Part of a small language model's weights: 16 layers.
Each number is 200 + 20 x the weight over its row's rms, rounded and kept within 0 to 999. Layers, rows and columns count from 0. The size before them is the row's rms in percent of the matrix's.

# layer 4 attention query, 64x64, rms 0.182, rows 0-54, columns 0-63
080,216,190,186,220,211,204,203,211,221,201,203,207,159,154,215,184,208,185,185,235,179,172,196,192,228,210,200,217,197,203,205,186,210,203,189,190,204,216,188,223,194,187,193,216,203,214,235,220,178,237,172,172,159,192,175,220,198,219,226,241,188,241,206,231
080,187,176,218,179,223,186,209,208,182,180,194,197,221,224,193,195,233,202,248,172,203,221,190,190,203,218,179,164,216,170,226,215,208,210,230,208,190,169,199,220,202,209,228,166,225,189,152,238,190,194,184,226,201,229,204,195,212,198,212,187,196,201,222,179
089,186,191,201,240,183,204,205,185,221,219,219,192,182,175,224,222,213,180,170,222,223,200,170,221,208,196,224,235,200,212,188,180,211,189,181,173,203,231,214,208,237,178,188,239,196,188,226,194,192,223,199,170,159,215,178,208,172,224,203,211,198,191,169,194
093,184,192,198,167,231,180,196,209,194,150,215,216,192,193,216,166,188,191,236,186,176,194,191,211,213,219,170,197,237,189,230,199,199,220,208,216,202,190,204,172,200,193,221,211,198,198,176,215,238,219,177,223,184,222,225,209,195,192,221,195,211,260,214,207
084,199,217,213,154,214,198,196,209,159,175,182,217,216,239,190,196,191,220,225,177,179,204,220,199,184,227,173,162,205,189,204,232,208,198,222,213,203,168,203,193,175,232,211,196,205,188,172,211,206,192,192,221,234,186,234,196,240,180,211,187,210,224,218,197
098,218,204,186,187,224,202,181,207,199,190,199,188,217,209,175,172,226,197,209,169,190,223,232,179,205,188,178,181,182,209,206,211,183,217,235,224,215,172,183,191,185,210,242,167,212,218,176,235,173,177,209,243,203,184,219,205,205,166,168,228,205,188,216,195
107,211,196,209,165,232,207,226,199,174,151,184,183,194,177,198,182,202,208,186,188,186,189,219,197,225,184,186,222,240,176,217,189,197,221,220,241,228,179,227,233,206,185,214,182,196,225,170,223,210,187,232,225,199,203,203,197,195,178,180,208,174,219,214,202
087,187,183,180,219,202,213,190,168,211,200,203,190,214,218,177,204,190,240,216,185,182,230,244,201,183,204,218,202,181,168,199,199,184,177,193,214,173,181,179,214,168,218,226,160,205,254,190,227,166,185,212,204,198,188,213,210,223,206,211,169,195,185,220,200
119,190,198,176,203,208,169,207,173,179,210,212,234,199,188,190,185,193,161,210,189,179,213,231,214,218,201,185,201,187,177,201,189,193,224,196,233,198,180,170,170,234,216,195,198,182,209,199,157,215,194,166,241,175,168,213,202,190,235,222,216,214,173,183,200
094,208,171,202,209,177,209,236,178,198,226,205,198,198,156,197,222,197,188,161,205,190,187,197,182,241,195,217,218,215,224,180,191,196,189,179,204,190,229,229,199,227,174,203,190,223,213,207,192,227,193,219,158,160,183,172,201,198,231,197,240,195,201,183,214
095,195,192,207,221,162,213,181,190,249,216,222,168,191,190,176,238,202,178,196,224,217,179,195,146,207,177,214,208,159,213,187,188,191,178,193,177,200,213,209,185,197,189,179,197,199,191,174,203,197,176,221,197,208,184,188,216,193,202,210,236,156,192,173,203
080,189,212,216,185,192,218,179,223,192,194,192,188,185,229,192,209,167,218,233,182,206,215,210,213,183,195,211,186,193,195,223,219,209,214,192,143,190,184,203,233,204,179,196,215,218,192,210,217,186,212,246,205,214,171,198,220,255,212,196,193,198,174,241,230
094,173,194,187,203,213,149,208,192,177,180,189,239,210,233,210,191,225,182,231,197,176,223,226,228,184,232,194,230,202,170,185,217,179,224,198,213,218,200,169,187,224,211,215,192,172,215,194,180,207,182,178,225,203,180,220,220,207,193,219,210,224,215,199,181
118,203,175,227,216,198,216,219,179,221,219,223,172,201,162,173,202,196,188,164,206,201,182,206,146,231,171,203,202,188,196,188,157,206,172,192,217,211,206,232,178,194,180,205,174,205,198,209,214,173,221,227,179,190,219,172,202,186,208,209,222,177,200,178,210
094,190,163,210,210,227,215,207,213,202,213,189,188,229,228,208,164,175,207,219,173,155,225,231,218,147,202,173,192,219,165,216,211,166,190,202,231,202,174,194,173,169,218,198,178,211,192,189,199,190,213,211,187,202,184,209,195,209,206,206,178,217,183,208,188
089,174,215,205,190,242,204,193,222,210,204,231,228,214,205,203,227,178,179,207,209,216,194,223,197,219,223,232,182,223,208,211,188,217,202,182,252,187,196,190,173,196,211,185,181,214,257,200,165,189,195,190,206,162,211,184,219,196,227,218,222,220,213,199,216
083,194,223,187,202,187,177,179,178,223,209,217,193,214,203,210,245,173,204,223,225,187,190,212,189,166,221,206,191,207,164,220,208,232,213,202,182,217,201,173,205,199,192,156,197,197,183,192,132,203,207,176,213,217,197,209,223,218,184,223,209,188,231,177,195
105,209,173,221,168,220,181,207,213,193,180,210,197,201,178,205,189,209,189,185,194,194,218,190,226,227,200,187,200,218,224,173,210,166,202,197,204,210,196,219,188,194,185,231,199,216,263,185,248,244,198,236,238,186,211,210,188,188,203,187,229,198,190,225,201
129,231,212,188,208,200,226,230,212,217,193,204,190,210,165,187,192,181,198,188,212,209,210,228,169,251,197,188,187,215,218,206,209,199,182,190,220,195,212,206,178,193,181,215,211,242,222,205,188,235,227,232,172,180,197,170,201,198,220,171,222,181,169,191,238
117,202,191,193,216,224,172,215,189,170,210,198,211,210,228,185,187,196,217,207,180,190,209,182,221,206,214,209,254,196,154,226,197,218,235,199,204,229,188,201,172,226,206,217,188,161,227,199,176,151,195,184,220,180,166,200,207,199,194,193,229,211,186,188,199
089,213,228,189,197,236,211,239,192,179,214,218,242,199,208,211,169,206,181,205,199,194,218,206,206,217,181,210,230,211,203,199,202,218,252,209,220,238,190,202,199,228,192,227,193,199,239,215,228,206,184,205,198,179,162,190,228,190,219,174,228,225,191,212,203
095,201,199,175,198,240,211,223,196,217,205,204,203,218,191,203,178,202,191,208,189,199,264,202,208,220,193,204,207,208,214,177,198,177,202,217,209,236,201,179,163,187,200,201,212,220,257,217,211,215,240,192,188,160,208,194,208,199,207,162,236,207,173,205,196
109,214,181,211,180,205,206,244,155,184,201,169,217,201,205,177,167,212,202,166,189,184,220,197,214,213,229,162,217,199,196,176,198,202,170,193,213,188,203,199,179,192,182,246,200,193,235,174,223,214,188,243,189,193,181,216,187,188,227,190,212,181,179,204,203
077,208,222,200,200,178,186,182,233,212,211,189,180,196,187,222,186,167,196,203,213,215,209,188,160,216,219,189,176,211,238,213,216,190,198,191,164,205,223,209,210,174,195,174,216,206,173,213,183,203,261,177,197,221,218,198,181,218,161,182,223,206,230,195,221
109,233,216,222,227,177,225,219,243,199,235,198,203,209,215,177,210,184,228,183,204,222,210,176,181,195,202,230,229,194,219,187,206,210,199,195,165,209,237,212,192,202,194,228,210,213,200,228,196,166,207,228,165,192,155,175,207,196,177,195,204,217,190,184,209
121,204,216,188,191,197,214,210,209,204,205,193,204,197,169,204,165,194,151,189,207,203,210,222,182,235,186,174,153,208,263,171,205,172,185,192,211,179,206,188,187,200,206,198,205,231,190,190,202,241,230,205,191,189,189,179,177,187,238,177,196,202,181,200,209
108,188,203,186,200,206,183,225,194,198,179,242,212,194,199,200,193,194,180,214,203,229,213,186,218,224,235,197,204,209,191,212,230,217,181,174,202,207,204,222,208,196,178,225,211,194,276,176,194,202,214,245,238,211,222,199,186,175,225,198,217,187,195,196,230
103,188,191,198,165,222,200,228,175,184,159,171,203,200,180,217,155,202,161,198,195,214,204,205,200,228,211,150,189,215,224,189,195,177,182,197,210,213,187,193,176,205,192,223,193,214,209,184,236,249,214,217,199,206,225,215,181,195,216,182,217,191,215,222,212
101,216,191,169,209,194,165,186,184,227,207,208,179,199,217,196,217,221,184,213,216,147,174,234,163,195,200,202,224,207,165,225,190,212,195,201,220,200,212,188,174,214,210,182,195,183,206,191,137,210,175,177,178,205,166,195,205,186,193,200,213,209,176,200,212
113,175,187,218,186,218,183,188,169,189,205,194,216,205,247,174,200,209,234,183,191,156,200,175,235,174,208,224,234,185,173,188,203,188,208,210,191,203,186,214,209,200,214,210,189,171,231,194,220,157,161,200,227,200,182,216,202,203,203,225,181,216,214,199,178
092,210,215,194,179,187,228,190,168,194,217,215,189,174,179,199,210,190,159,182,235,224,165,196,172,207,176,182,172,189,256,201,210,216,176,188,206,167,185,208,200,226,211,182,197,235,188,180,190,217,191,219,193,200,206,191,180,162,201,211,176,214,221,208,216
080,213,172,214,192,218,221,217,145,177,203,193,190,210,203,217,197,209,175,187,184,223,225,191,210,198,169,209,235,222,189,203,166,202,226,207,219,229,172,198,165,205,201,210,190,236,223,207,177,220,182,209,177,184,224,201,219,201,172,194,245,212,191,197,178
117,201,222,201,163,210,208,195,196,167,184,189,216,236,222,175,185,189,220,232,160,208,219,221,193,190,211,172,173,218,198,211,225,188,218,224,218,180,175,204,184,183,221,228,174,212,196,157,215,219,183,213,234,222,188,231,187,215,186,181,182,202,190,212,189
099,206,199,206,188,194,208,203,212,144,192,176,225,214,217,189,201,181,227,210,172,187,234,208,249,178,215,171,197,215,191,217,212,184,218,191,206,188,182,184,192,179,212,204,211,203,183,193,184,209,178,200,242,225,175,220,182,215,173,174,171,213,154,211,185
070,224,224,214,193,218,215,201,205,231,198,212,186,188,142,199,189,206,188,200,214,202,166,233,157,252,185,192,178,194,197,183,191,196,197,217,211,210,188,181,208,183,184,204,191,227,218,193,236,194,217,183,199,222,216,187,199,199,192,210,240,175,224,214,238
089,191,195,222,168,198,203,190,209,189,194,196,201,226,233,177,200,200,200,211,185,194,230,220,177,203,184,175,181,197,183,187,197,188,202,229,209,192,177,182,175,170,221,214,147,208,195,167,211,189,190,222,230,254,194,223,199,242,168,209,196,213,232,205,195
113,196,197,164,203,232,164,211,191,204,170,199,230,211,173,198,160,199,175,220,189,187,215,231,217,225,234,174,185,215,189,222,210,187,206,192,237,212,182,192,173,198,197,196,205,204,228,197,198,245,218,179,228,181,204,216,191,202,238,199,222,181,189,204,227
139,193,218,212,212,163,214,181,214,202,240,196,182,196,228,202,239,210,224,190,208,205,180,166,194,164,176,240,214,176,207,182,206,219,211,209,161,195,232,213,208,208,217,199,199,196,176,203,188,150,184,205,174,215,188,186,205,197,180,209,178,233,210,189,177
085,196,200,205,159,208,190,191,202,157,186,197,200,219,239,193,209,202,209,220,170,179,209,205,209,188,216,180,167,211,175,226,228,194,210,217,226,230,176,178,188,170,219,209,192,210,194,176,191,224,201,207,225,227,212,245,191,234,173,215,208,218,234,208,192
087,217,221,179,228,180,190,217,193,230,210,226,217,182,184,218,196,188,200,175,234,221,200,189,210,194,198,203,225,217,233,183,225,235,197,169,175,204,223,219,222,240,176,196,230,194,203,240,195,176,213,212,196,153,196,170,202,170,204,196,214,206,198,196,203
091,187,190,191,171,186,195,228,167,171,197,211,225,207,219,199,178,175,222,224,180,186,236,219,180,181,212,189,173,214,160,207,202,198,201,202,206,195,174,207,202,179,215,222,152,223,220,193,216,184,188,225,242,208,174,211,200,230,206,213,221,210,190,228,224
085,175,202,215,176,202,222,222,192,195,201,218,183,213,217,167,191,213,204,208,172,198,209,213,159,208,184,170,186,203,181,214,180,168,189,228,228,211,191,204,202,176,202,242,157,235,231,176,252,181,175,224,207,207,229,199,205,205,201,209,202,193,195,208,211
086,202,171,177,205,192,234,214,232,223,229,153,167,196,163,194,215,206,188,167,212,200,206,211,200,218,212,203,195,200,236,181,185,192,199,190,215,207,235,196,225,179,207,209,173,189,214,210,193,179,220,185,157,198,187,173,181,181,222,177,217,171,179,208,216
088,232,192,188,206,198,222,223,181,209,228,159,201,184,203,210,176,206,187,195,204,226,203,199,236,188,210,185,208,181,244,219,196,242,183,176,190,208,203,220,186,197,146,171,206,186,168,188,201,219,218,223,165,221,195,202,213,217,211,176,199,187,166,206,186
081,187,191,191,230,187,201,236,208,217,227,209,205,204,158,204,207,204,210,168,198,210,241,187,228,222,194,200,203,192,201,177,206,184,167,166,178,184,229,230,230,203,164,169,216,200,220,209,224,187,206,207,196,185,195,170,178,167,197,209,205,184,159,213,209
097,206,221,182,175,174,174,169,195,213,181,185,205,206,243,207,186,208,195,211,208,217,163,196,213,150,219,188,210,198,215,196,212,227,193,215,194,203,211,189,164,216,232,159,212,178,182,205,185,196,194,190,195,191,198,221,205,185,189,204,162,245,217,214,161
099,201,179,209,196,179,206,190,223,224,240,174,163,215,211,197,231,211,184,194,211,172,200,237,201,161,186,196,203,198,235,211,224,207,204,202,208,202,213,183,224,179,225,193,200,175,189,214,167,194,172,190,154,203,174,193,199,213,187,232,180,176,220,179,172
092,201,170,243,210,194,212,189,193,168,180,187,182,189,202,199,169,194,197,191,172,230,194,192,216,164,226,171,180,201,223,201,180,183,201,213,221,202,147,220,250,206,202,220,187,203,148,212,202,212,204,187,179,189,177,210,190,228,216,204,192,200,199,186,186
101,219,204,206,200,214,219,226,185,205,219,176,234,215,197,199,172,165,212,162,185,216,240,225,199,210,213,184,186,199,198,188,185,225,229,210,206,204,217,193,209,185,179,246,216,176,249,199,211,201,215,209,186,173,172,204,181,234,213,183,212,170,186,180,195
092,229,181,198,222,169,216,193,180,197,237,190,207,179,191,192,186,166,196,175,212,218,168,195,173,184,181,195,208,176,252,189,218,200,211,195,193,193,217,217,210,235,220,205,190,215,174,204,203,190,218,200,177,162,144,202,180,194,187,216,187,236,199,196,202
101,186,213,158,205,202,207,192,201,233,221,209,174,213,224,195,217,201,193,209,217,182,264,187,213,188,197,190,205,190,194,172,200,182,210,214,209,227,190,158,192,179,201,190,170,216,232,201,179,158,223,197,194,187,242,208,194,179,178,189,206,235,198,220,202
097,205,192,206,196,176,226,203,151,222,224,209,209,197,213,163,227,213,186,173,213,173,204,218,197,184,177,199,221,172,215,158,194,201,182,214,209,184,205,173,181,230,209,211,201,227,232,195,168,195,167,227,184,175,172,194,205,179,206,219,175,222,181,204,188
118,175,192,200,205,208,161,193,189,183,188,213,216,208,232,195,203,227,209,221,185,169,209,207,235,174,206,214,240,192,142,213,182,199,213,205,206,224,180,196,199,207,213,194,194,154,195,198,194,167,167,167,236,203,196,217,202,212,200,229,204,221,194,194,170
096,192,198,212,200,164,169,189,178,191,173,221,203,200,210,188,191,224,194,194,213,223,153,209,143,186,205,192,194,195,183,191,225,213,170,201,217,226,233,197,189,220,206,196,197,195,174,210,201,212,215,185,151,165,198,212,205,215,211,215,239,237,215,191,199
091,206,175,223,177,197,195,200,161,199,199,212,184,194,207,178,213,180,209,189,229,185,220,175,223,191,198,189,222,206,197,170,221,197,204,215,227,192,161,175,197,203,201,212,179,217,247,187,180,208,189,224,208,201,231,217,199,210,208,215,203,223,274,180,207
# layer 4 attention key, 64x64, rms 0.138, rows 0-53, columns 0-63
309,181,198,189,241,205,193,214,187,208,174,196,211,176,154,228,194,184,165,165,223,203,183,195,238,243,195,205,210,197,197,199,197,188,196,158,202,200,226,185,194,220,163,192,219,186,182,231,214,202,219,173,198,187,192,172,189,183,222,210,230,203,208,178,216
118,224,222,176,161,214,200,200,212,191,213,208,174,231,194,179,200,191,194,212,173,196,205,229,179,192,224,203,159,213,231,213,232,176,175,230,230,194,196,225,199,202,222,236,169,232,191,195,189,226,218,215,202,202,181,235,205,206,207,177,203,205,185,231,220
158,168,204,195,238,187,192,211,188,205,164,179,218,185,171,222,193,195,178,177,229,209,183,168,232,233,219,204,204,202,205,204,206,189,199,165,203,201,226,199,186,219,155,199,224,170,191,224,194,218,217,173,206,191,174,173,192,184,222,201,213,199,216,157,217
090,197,210,181,213,209,211,216,191,176,201,175,197,199,191,215,187,165,212,194,201,168,205,227,237,160,231,219,182,231,225,227,231,190,216,197,224,217,213,199,197,185,202,214,223,193,206,197,193,204,249,202,198,166,182,210,209,211,227,198,199,227,190,244,237
180,207,210,199,155,194,206,184,216,184,212,205,192,223,253,180,194,207,230,231,173,179,216,217,176,155,217,181,178,203,198,216,203,230,217,225,194,202,174,206,218,192,221,204,191,220,199,173,196,220,188,224,182,199,209,230,228,220,176,197,173,188,183,224,181
120,226,210,236,188,203,221,213,206,197,217,226,206,196,206,176,203,219,216,207,191,179,198,218,155,170,156,201,212,199,195,212,174,218,172,243,204,204,184,201,197,174,230,215,199,213,234,189,204,158,186,236,196,204,208,202,195,238,178,204,207,163,186,214,191
078,192,214,229,206,212,172,219,208,176,213,206,214,160,180,199,216,194,234,194,197,198,194,241,188,206,204,224,215,219,165,195,202,188,215,191,205,233,210,193,175,233,187,234,217,227,184,234,208,202,174,241,165,190,175,210,201,220,163,192,215,182,188,208,217
090,204,185,215,210,209,195,190,184,210,208,211,193,221,209,187,190,221,208,193,201,250,215,232,205,176,147,198,213,181,190,223,166,206,191,218,201,187,201,225,162,201,226,176,141,158,192,190,189,166,197,215,193,223,176,227,194,205,216,199,186,208,200,207,192
064,202,194,212,199,190,165,192,221,178,243,188,180,193,198,206,212,194,218,229,177,199,219,212,177,206,180,209,220,195,183,196,218,127,198,186,216,226,193,223,186,172,206,236,179,232,218,208,207,180,234,183,204,212,197,224,210,181,173,196,212,202,177,220,213
123,204,203,199,216,201,228,221,200,200,228,188,204,173,157,226,195,190,197,180,218,189,168,198,192,239,186,208,215,210,196,172,204,162,224,184,204,211,206,207,189,210,152,224,192,207,234,224,241,164,194,200,187,219,195,177,202,209,200,204,233,188,215,212,242
111,186,205,197,204,194,211,192,202,241,180,177,192,209,154,215,206,224,179,181,213,206,185,170,199,246,219,200,210,200,184,180,175,187,178,203,193,215,201,184,205,203,179,213,186,213,233,193,201,202,196,191,191,215,203,164,186,180,187,193,264,162,198,156,207
104,192,177,185,180,176,171,216,209,200,158,175,188,220,216,190,226,216,196,224,185,211,196,202,199,150,198,189,213,201,190,203,219,226,185,213,174,208,205,193,211,201,178,195,209,198,175,206,202,256,221,207,165,221,183,228,202,226,171,219,179,169,206,215,165
082,198,203,195,215,211,248,199,209,196,198,191,201,194,193,219,208,188,195,176,214,200,206,218,230,185,162,175,212,194,187,219,194,224,160,182,208,219,209,187,210,197,158,162,210,151,217,204,169,189,214,197,192,195,149,177,224,197,213,229,186,182,178,180,215
119,191,180,214,207,205,197,208,195,212,219,211,198,184,162,206,198,197,193,162,218,193,190,164,187,261,194,200,218,205,204,163,193,190,211,192,193,200,197,216,194,220,190,249,190,207,228,216,238,186,177,207,206,179,244,174,204,193,198,189,237,176,202,189,236
119,213,190,205,192,206,219,180,211,186,205,185,189,228,251,185,206,223,219,222,168,211,221,203,221,146,180,188,185,202,231,203,206,222,192,237,184,201,207,186,176,207,241,189,190,177,176,183,178,205,221,196,200,196,212,231,189,223,195,211,177,240,189,222,192
077,252,215,184,200,183,174,188,237,197,189,185,190,195,204,234,180,168,185,214,180,203,209,229,203,205,181,195,205,224,205,183,185,168,187,212,184,201,193,198,172,165,215,209,199,199,170,196,207,207,205,194,149,174,179,178,219,168,207,203,174,212,211,179,239
054,200,212,171,189,218,199,202,213,174,203,139,200,230,208,231,212,198,206,195,196,170,212,248,202,151,201,179,193,195,192,203,198,157,206,196,197,217,209,212,170,197,218,203,179,194,220,174,201,225,223,174,201,226,165,179,185,203,208,190,216,201,188,194,230
074,199,198,206,178,188,221,217,227,189,229,194,187,145,197,226,195,179,193,201,201,186,170,160,214,197,215,217,219,231,210,220,191,214,213,219,201,174,191,214,225,197,171,188,233,220,201,211,215,202,233,225,231,182,198,200,233,224,191,159,170,203,187,215,203
038,206,177,185,193,169,206,214,180,187,169,216,200,203,205,200,220,194,193,169,191,225,182,168,215,207,205,214,233,230,217,201,217,231,223,216,157,161,189,185,216,225,191,176,242,221,200,206,218,234,232,204,194,182,217,208,168,196,211,190,205,198,169,203,218
038,190,210,184,189,188,204,216,203,214,184,203,214,209,200,197,211,202,209,196,182,259,201,198,216,195,217,180,203,199,203,160,203,215,219,212,159,194,222,180,206,175,209,200,215,186,221,200,196,188,174,216,191,204,165,206,153,226,236,198,248,247,177,195,228
062,196,222,203,185,166,213,207,184,161,203,213,198,167,194,187,203,191,188,205,199,219,200,183,195,211,182,199,212,185,174,213,259,213,180,197,176,209,231,187,176,183,179,200,184,203,200,238,222,190,206,202,234,167,194,185,203,161,174,221,153,181,187,184,196
063,188,230,193,181,199,210,193,197,168,205,197,220,181,196,208,222,182,210,190,195,173,200,179,222,189,193,195,211,182,202,227,235,183,177,197,187,174,205,227,195,201,198,204,226,185,225,189,241,183,252,207,231,209,241,213,204,184,206,191,139,207,178,204,219
070,181,219,207,178,200,244,177,183,186,204,269,209,208,201,210,191,191,212,212,203,210,181,188,195,194,217,210,202,209,228,185,204,255,207,210,194,183,192,200,224,231,186,173,177,194,184,205,239,197,168,205,231,182,201,211,223,204,182,180,193,209,237,201,199
063,222,195,203,205,218,218,215,201,175,188,184,206,211,209,208,201,174,217,191,195,154,212,193,193,214,197,179,188,218,223,203,165,199,180,200,178,212,175,183,211,212,198,210,252,217,217,171,238,219,243,165,201,210,254,178,204,213,195,220,217,188,215,225,207
032,205,192,181,209,218,191,173,178,182,232,195,173,203,199,202,204,195,199,198,216,156,186,237,190,208,185,194,202,185,192,251,193,197,198,190,220,189,188,215,182,210,191,219,198,211,220,206,181,204,212,198,176,212,192,185,262,185,188,187,177,137,231,208,184
034,201,191,218,216,215,258,210,183,190,196,204,190,212,209,209,187,218,186,212,214,155,182,180,197,200,182,198,175,196,197,210,172,192,203,199,213,210,179,201,204,227,194,218,175,212,236,169,185,199,248,186,178,183,238,195,238,171,188,214,185,182,240,210,187
088,202,223,199,180,230,190,209,211,182,175,199,193,194,213,216,168,158,225,225,188,230,188,200,204,189,195,213,194,229,179,221,174,226,205,221,194,232,202,222,221,205,202,185,153,209,193,185,199,217,189,244,196,164,177,225,209,218,162,181,205,222,208,219,206
059,194,220,176,192,203,227,210,197,206,210,228,201,178,206,221,222,203,217,200,185,191,162,190,195,206,223,204,185,242,222,175,217,221,217,218,187,189,181,179,245,201,202,208,208,199,265,186,221,210,225,197,213,186,218,211,224,203,203,209,157,220,197,225,227
073,197,246,203,206,203,230,176,224,178,191,206,221,217,179,207,215,186,196,192,190,197,180,225,219,198,179,199,236,215,209,179,205,206,184,203,198,233,210,135,194,201,206,162,201,172,158,198,183,191,186,191,191,203,207,192,152,205,213,223,225,206,210,184,220
025,183,179,169,186,200,155,208,186,210,186,205,222,194,211,187,173,206,210,172,181,220,223,209,184,206,197,201,211,186,194,226,195,210,209,183,206,159,186,233,204,195,209,175,191,203,148,195,235,189,191,221,253,180,167,194,190,215,197,195,221,200,160,195,216
060,205,231,198,202,182,242,223,174,229,210,176,194,169,192,207,211,190,220,224,197,200,174,190,224,216,228,190,168,230,202,158,220,182,200,210,184,228,195,188,224,188,213,211,258,218,227,194,211,225,197,172,186,202,201,197,194,178,185,201,198,205,229,208,216
068,208,221,171,193,183,199,211,206,191,213,191,196,184,199,215,245,227,204,193,194,190,207,191,200,205,217,211,210,201,203,171,267,166,203,217,182,220,231,187,186,194,206,216,212,166,205,215,214,199,169,198,247,226,196,214,167,193,207,174,159,216,193,179,201
112,228,162,214,194,206,219,189,211,190,234,223,183,214,214,203,225,185,225,218,184,192,215,233,189,173,221,226,204,197,201,176,197,208,190,231,198,213,180,202,216,196,216,188,190,188,246,187,156,195,183,210,243,209,190,224,221,195,166,233,187,185,179,213,178
138,214,200,218,167,176,188,201,226,186,210,220,195,201,243,204,213,219,230,241,183,179,221,227,196,162,184,219,201,219,194,202,211,210,214,225,199,201,182,195,212,179,230,196,219,191,176,173,175,191,168,208,210,228,218,226,218,202,162,217,170,211,199,217,171
126,206,175,195,247,192,192,223,193,203,209,191,196,199,152,223,210,176,178,160,226,194,187,201,207,231,204,218,220,179,201,184,191,182,182,176,201,189,222,205,192,217,173,207,222,199,215,215,205,186,207,175,236,183,177,165,182,172,210,218,231,163,192,173,207
169,231,200,213,160,209,214,195,197,199,224,209,176,227,236,176,229,201,228,204,176,191,216,201,155,169,192,189,182,200,201,208,186,210,183,225,202,197,173,212,211,196,230,209,182,225,225,178,195,206,197,237,191,216,218,220,210,215,167,179,185,167,169,225,192
090,216,214,197,191,203,170,204,185,218,207,239,191,218,230,148,176,241,190,224,184,198,211,188,172,214,214,213,194,176,199,207,195,207,200,211,218,190,202,180,204,207,246,191,180,235,155,189,201,212,166,214,216,197,228,204,176,183,184,196,195,200,227,200,169
066,177,171,208,187,177,178,175,210,214,175,242,201,205,220,212,181,237,167,193,206,218,172,165,218,214,225,216,202,208,196,199,211,207,233,222,203,168,202,202,204,201,220,184,166,184,214,195,184,203,190,195,243,193,216,214,169,206,217,190,184,233,189,168,177
162,211,215,195,157,202,200,187,204,179,220,197,194,230,255,179,207,199,215,227,175,168,218,201,173,158,214,190,178,206,213,217,207,207,208,239,202,202,175,221,204,190,240,205,189,198,188,176,194,204,180,223,211,203,218,239,204,223,185,182,163,201,195,216,183
147,172,195,196,238,209,213,232,168,183,168,182,212,170,173,221,174,173,181,180,235,203,189,203,243,211,210,189,203,197,186,208,205,210,200,169,190,215,232,198,192,207,159,190,226,191,188,218,223,214,218,186,193,179,169,170,202,181,200,223,215,191,220,190,215
141,235,209,195,170,201,230,211,193,202,218,207,180,210,234,170,217,207,231,221,180,212,193,235,174,182,196,198,202,201,175,192,202,231,193,237,174,226,210,226,191,193,224,189,166,189,199,179,220,199,164,222,192,233,210,230,207,224,185,210,163,201,199,224,200
113,214,197,211,173,201,201,205,186,200,206,242,188,212,225,173,189,236,228,204,178,184,194,219,162,191,199,217,197,206,189,209,194,212,196,243,200,201,195,218,204,221,222,228,149,197,210,175,214,188,173,257,198,211,212,240,198,227,178,211,185,201,205,216,205
111,200,198,204,231,215,187,184,227,205,205,221,222,169,172,236,183,163,167,194,215,188,180,192,223,232,188,215,239,203,198,175,175,183,205,179,200,200,188,164,187,208,179,199,217,197,198,236,218,162,210,183,208,178,226,184,188,197,226,214,214,220,206,189,231
079,163,170,188,205,192,193,202,159,183,167,218,216,209,186,241,198,197,188,209,207,192,202,191,205,181,215,204,208,233,205,182,222,230,224,188,208,210,205,155,182,233,180,186,202,179,200,239,212,207,205,165,213,173,178,172,174,218,193,189,207,214,232,186,178
114,175,212,204,218,213,201,226,190,226,176,202,205,165,166,210,182,179,202,186,233,205,197,193,215,251,186,227,227,201,198,203,175,184,210,176,204,193,212,199,195,233,161,224,227,224,194,217,220,207,216,200,201,213,204,163,214,197,199,217,239,221,203,190,242
144,207,185,192,196,195,196,177,188,184,188,214,195,219,236,210,205,199,196,221,192,201,209,202,217,162,239,180,178,223,213,233,224,224,182,201,196,183,169,194,214,186,220,159,236,179,174,191,176,230,213,169,196,197,189,222,212,198,196,181,155,241,199,204,180
095,196,242,178,228,183,208,166,189,201,210,217,195,213,199,202,196,211,138,180,221,201,178,168,226,212,222,194,187,155,191,199,192,173,186,211,195,185,202,164,222,230,181,178,191,181,206,208,193,191,193,167,215,210,217,183,163,188,210,195,213,218,213,191,222
077,224,185,198,205,190,190,203,203,194,202,185,173,212,228,186,169,242,208,212,196,203,162,191,214,183,211,203,174,171,252,184,217,229,206,206,178,199,172,226,217,208,201,215,223,211,222,194,170,219,165,171,204,201,189,222,175,234,214,193,212,188,226,193,169
085,211,202,229,190,197,196,190,202,152,193,258,206,204,210,184,195,203,178,197,231,198,195,193,177,196,196,193,204,196,224,142,200,197,186,192,179,179,196,199,198,207,200,219,169,202,221,205,241,195,163,183,231,212,195,186,213,176,185,200,233,191,243,223,199
064,217,186,234,210,175,247,214,180,216,163,187,188,190,200,206,181,194,208,187,211,221,188,158,220,214,215,196,178,217,224,164,217,216,203,203,155,220,182,190,207,196,189,212,244,208,230,199,220,199,205,156,193,212,198,192,176,211,198,217,231,198,204,218,189
087,202,196,204,191,238,187,182,182,226,185,203,211,207,213,219,201,168,198,186,194,195,204,239,206,172,184,197,210,194,206,243,196,205,163,218,196,187,212,214,163,230,223,194,214,158,206,192,200,187,248,234,225,221,202,201,181,202,211,193,157,191,186,170,208
040,193,214,198,187,180,186,198,178,210,207,239,201,188,188,179,223,177,194,181,205,250,176,183,231,185,217,222,219,194,221,189,243,218,200,203,190,182,218,201,210,199,203,170,215,195,191,233,166,214,164,211,203,213,193,230,165,174,191,172,181,203,180,167,198
030,203,212,237,203,182,182,204,239,236,200,194,209,201,199,175,174,196,193,212,180,260,202,186,197,205,205,216,206,195,210,174,203,190,201,211,193,215,216,172,189,166,207,195,167,193,177,213,168,201,141,210,222,196,189,192,167,196,202,195,229,235,188,194,191
077,194,219,183,205,199,233,192,179,175,198,206,184,231,204,204,178,235,180,205,204,186,184,194,193,233,234,168,200,209,238,185,189,227,189,218,169,214,154,203,211,185,188,219,173,173,242,180,210,212,188,195,195,202,221,194,230,202,218,238,183,211,205,181,214